Weights of a small GPT-style language model, trained from scratch on English Wikipedia.
Size: 12 layers, width 64, 2 heads of 32, MLP 512 tanh GELU, vocabulary 2048, 1.25M parameters.
Each number is 128 + 24 x the weight over its row's rms, rounded and kept within 0 to 255. Layers, rows and columns count from 0. Numbers have three digits each. The size before them is the row's rms in percent of the matrix's.

# layer 2 MLP down, 64x512, rms 0.149, rows 0-63, columns 192-255
100:149137152172134134150124115109141091130121105092136150146156143135155096135147147140110123120108137105175090131133176139146117125118157144151148128155143160097118155131140084115148116125108110
114:104126148114162112124117087133072097111106130203145140117109121129126073184147139175104118114144124108123121129102118158155090128075144113092120124113132136158139101095130130119149100114097106
105:113108143139163119110124117128115107157143117117116176162138126147111146151086127113126115126144132120148117128127122134113068092148120138120134159101072197134105112128155095108134137095113105
117:126147147090094115143156143120121102150168124146108137123122176147121119064144105167159127080127138144135190130142118151130160167128128137120154129156149133135137146161121152130130118159124160
091:104138117111117087112072052116081098176074155104150145118132151125135106105140157142113124140115105148156104124127144146154132138136167104137112127152103136138162153147169123115164145121142160
099:129150127167153152147064140134117124177118189133150106134099123063108147146085114132067125140156129130148175127175159124127116122119107145147113103134115152136133102101145196127117147102089127
107:156134161135138128134108129106165134117098125178131138143106150206136137115143158126111112107109119120130126125131141133158093118093161115140119152095122114135130153140153097106136120119132105
088:133137174122142141108096103092158132133094151149124144111089112115123085103146142128135116124117129163139096125138119138190154107159166124091134110151115073155130122111129150148098124083122085
097:121111098149141161134130154137058102097090183130112150130155128147119132123103118096136122146150124131142138129143130106176135143145114146116120131160097098109141113144114120134142141122134078
093:152103135097158137108148045126076170063133153113076137118152133130147121099103123110128132123133140151075101129197122131135144150169157185126146151127115102118129140144091092121114123138152120
093:130143155153176123129122128116114093120146158093145107120126043067148103134170116130134140116129122122116148128154129104117136096149044108089107176106129119125095095118120141126114137123166131
090:104135113095117129155164122148111117136116145054130116162134113114171160138158150122138123111152147098129221127119143154097156114148121155131138123069131196139130131107104200145122113117131162
094:146126156175105090139127112127193110147165135144132167098169095081142153129152169130133119150129131168140081127101137131091120134104135111144139092091141115090141131121152121122143147100086124
107:126126140129158117124099140144134082133175157129125091167099116116125127159173136122180134135141134178146150132108153106135075165111124140132132130191140137178141137175133131149132115131126153
098:127130125143102156138100100159132120112133130106127115120074122110147143120090135132095128110078126139104107131134143121136121110161134099105115104147111053115140141129109179165149133079103140
090:153139119084136137145122122140122082177115135120110111125110104135154132060145128143104161097145132104136116130097112116123121068150114106105122119133112137149105111090136123140139135135148184
091:102118167123132128135113133107145155123105147096094120125152134113138090116135107155110111120143121130159138123102149121108131149117138100118113111172137147119146156107140086131154109126126130
117:104134128106136102138143104140132134138098087105157121081064147133104096132089137121127111124110115102107115130124129106123130095140124106133134123107123105108134105145102138141149139081146090
096:113159139174116143110117128158097162119166090130133136102113117157158133123168090150133125133118126179101133129145134152124108145129170116130138148079118112148143107105127177148138087173138144
094:146136197159100148106129074138093124143074124147125098147089101117142165149152146131167105108139109159193090133111101137099133091109139133107106169158128109120116118135107128132131105128121138
092:109124121148149116117127126131121164122133140168137143141126116123139130116098129099113140181104152147145164127082134124145118142128118128130134119183103116158153104115119103123096102115143098
091:144106133102128106143094163096144138160117162120111156154149100122125111112148136119173114154135109103144163126142153126087132184089139120132122116107113166121174101141189102149074113119121152
109:090123128116114093110159154126105138110165105095129122131102123149098115140147149135147145154095158123104100130135126127151144106126078123110109139070149119168092133108161124149099102150134124
111:172148162085115092151149108122142158115185137114133185136121108119137156126165113162160112157102125109153100129136135151151133137139130138129124119100131149122139141111121139142132116137105115
096:157115171120112106138107121120114121135163156142120089163145112107117133131115140123117124112139121132165094127152116131111134103136156086129142145109113177148100095137137127120103123158141133
115:129105159153129169108103131136082126138116120135136127129144153176135179166115176119153133146132126168068152123101104128100132128107170130107134124172139147132097137138120115166111124097140075
096:115152112167141120123109081142103123149092140097115149115122121122121118159132131132133119140109111102113134130147114130122143129148125065119120133085121143145144116085138110174119121095137103
101:100108144103136130141188124173100099117092143086131124126147083103119096143154127127080131119144134063120149127080150138123195108134096173134173125078116050102133129092098133099171153132111170
102:118144148151141153156109139152107137148152148108092115139097124169125131161123125117130123164105132138086120126120112117125100164144131121108145099183130071147155156139124086077132110124144105
095:105101151148143147141119089109097132090135145104097102119179174141132131124124109116124111180141116147162159127126108113164094142117108088180116131151117134132152168180121108123133133144128120
100:119121137161170144141141129157184117132166055124131132127124125179159157135115115126131126113131123131136103123116129117125167099156149148120136146095097135149113102123128164129118106146140125
095:105114081095126167119142151156159162137112120080147148124164098085112169067133119111135118136168126176126136128146102133118078135110140147152131114158109127138137144126179061171148109133103104
088:132095145145120151131140083135094190188185139116139100163158200166108133085105123126137136135172150172066085129116121110140127102088103153130130162175132167154113133122099201154098122144139152
102:124141095092166130154142160139169165176123124135184182118122120115142131161151115098132139178159150106117170128146145111090151130117160145118131165084156151105155134116156106114138144115144077
099:116117135175111122178099144131135139122114142136141101136111108125144137106140146145107124142112124140102104128117155102094165133141145120143136162084150090093132102127133131130120120110129115
100:164160131133138136135147155160137151137134156106127134147176168146122149132104124121126133127129120133136147129105077130128144141093159149135123116130130117150112097131143163134144128186124153
097:128099109149096100077140126101172163147121113156123094132089101131112115137137145148159124110134141113165123127164112153111163138100139101125128109119136114097118151111157091131148125151123145
099:120136119106115127130113171155157102166138141122099125144091094142173165142119128126112118121140126154105161128106119112069175127151141170119134137147110079131125148130151131126131137137125150
100:098144141135115114140165140111124106123059117072120107080144176137125143110139155117135127149134130129164150129121137146085135136086146166129107160127121153126124140121164153137119133119104147
107:157100167199137091128202122155135164101140126117108095152180084208097136193153106097119123079120120120126155130164127125133143102117129164124121137063152103219156147143142104113130138128131117
090:146155146119102137125141114131120165153102163102137132158112117159174153139109111123152132093103130077134123129158128126090109150114143132098134197111150164071173101124094109150131130088146099
100:122104069133137169146122134106114119156124128110109129129108114148157140165132157111131145109145161143121096133110107138166133128149159113099130120149118136138116153122129115118131120101110121
089:140147097123121103150135131119110177089044118138142123115133088142136099152145123174125132121089115106084152128170127130101125117129076166121122153158171138151127156095132124121140148145125135
094:149161116103106135104105120125163112141143094128138144101089127063156130116135172121144148120103146086129069129117129097144116118139105123139137084168121145159132135121107139121120128126135139
101:131149126196112129121107151136122150147114109128095102127105152123128097123128130138119136155093124156077137130103139155103143089141126138119132119126148167120132073116123138145105096140132146
098:139104124106147123123120142089166134139133144115154201109096107137116176112133107132104145146144105131154151132127077092119086167162130100111089128110171140129120139160182104087146138156155101
093:126150121168105099124158120145127116092127134180100148120138134206133109122136103150129127139120117146070128130123141129085114158102148125131144140106155085127153143131111147109138099134125157
093:116092124126158144144128104119142179088081122140173099111122128137101158139118147103124134147132135159107109131089146103158198168092097123164149114152134107142088172146089142092128127120130145
121:067129090101098091128139133143096148106151136102128115153143114127122116111168144168116121114150120125084121127160132127173103139130121114132113099148111141108143125124123108146094153103105139
096:131137173108101128092130099141153182164115158117104159146134125111133090106140133134142142137114129106174137127105130139135167116123127071127153130145137076120184097135152068115105117132109082
100:190127143119126144109122089128165142102122132159103109185096120144139135189182103171093135154105123164122106133140114136118133135121149159129118097107155120130169141087137160140137125131123110
107:155130104103132143107120095146052145160149096166117159105088154127152081100151124145113131120127153131091109127138126123122123119105107101115143139172105119094113105163115161138110127141136135
089:124124125139169180123118123126120084143126120084143193154143097140150148170109108084145141125154132120098084129091128134128103103148142131112120148172128173134136110118092088123140081144125137
102:085128140136166087136141120150166159120101104106139158119126098144145101084164134138113098132121104103118076127120123130120120114139097129113114152106142112119136116118108112153148123139150096
111:110146122161140097147134127130134114147117139105172126124134082091111139161091148129111134124119142090095121127111086142151101097167099114141153141101113068127135165097125054125147093107144132
095:164128137107141138122069194147096163134149155119091111120108128089140165177149133132146120121112099133102137126158130156136120086079103074093130152165143187135139154117119127148117122115143135
104:123135142123179065129147120126132099117144129115145141128142130151119105093144140143128137138116164061126099124140120140154096085117120113147129122064142140151120132084149106088121109139119109
092:147114177127070119117141175133137155091182141107119117110148131087139168112113125144166133127104146113150147124163132148144132147073109133121147151095143131143178123140133111126139132132123170
122:142140144103139096125144117145144098114149130084119090131151119088136156146125134134138126153108124107138134128158120138141124092119072109144127126119118096109125113094153141103123128147108130
092:127120098159136150107154122139099144092179106103089091105171122159105134137101100099138136211117121162127132129148120130108180171161108094140118137155133128136124137144135206134099123156124114
123:128112116112125131133133163115124109086123109077136142101161082106120143110133111136106116140117142097126143127151120097143109102116106133144122137104131106132130114090109147106121133119133114
097:135161106147110137100185164115134128114139142138112185112133122115094168114094131086171127121128133117144099127074136130151109099099124127118119152163086195107091130109131057117129120158130135
097:104116115086170134139100085115090119122131149112130126126146142082121131176130154112128124162104158156068090127141110114125135099078108133140144095111111073134151145136146124163114126130099140
094:113133114129141140111145172117130129138193152137126120124142130183149164101114111111136146139204154106145068127132158123127152155141106120160140148104147138154087116100112069142100106152116068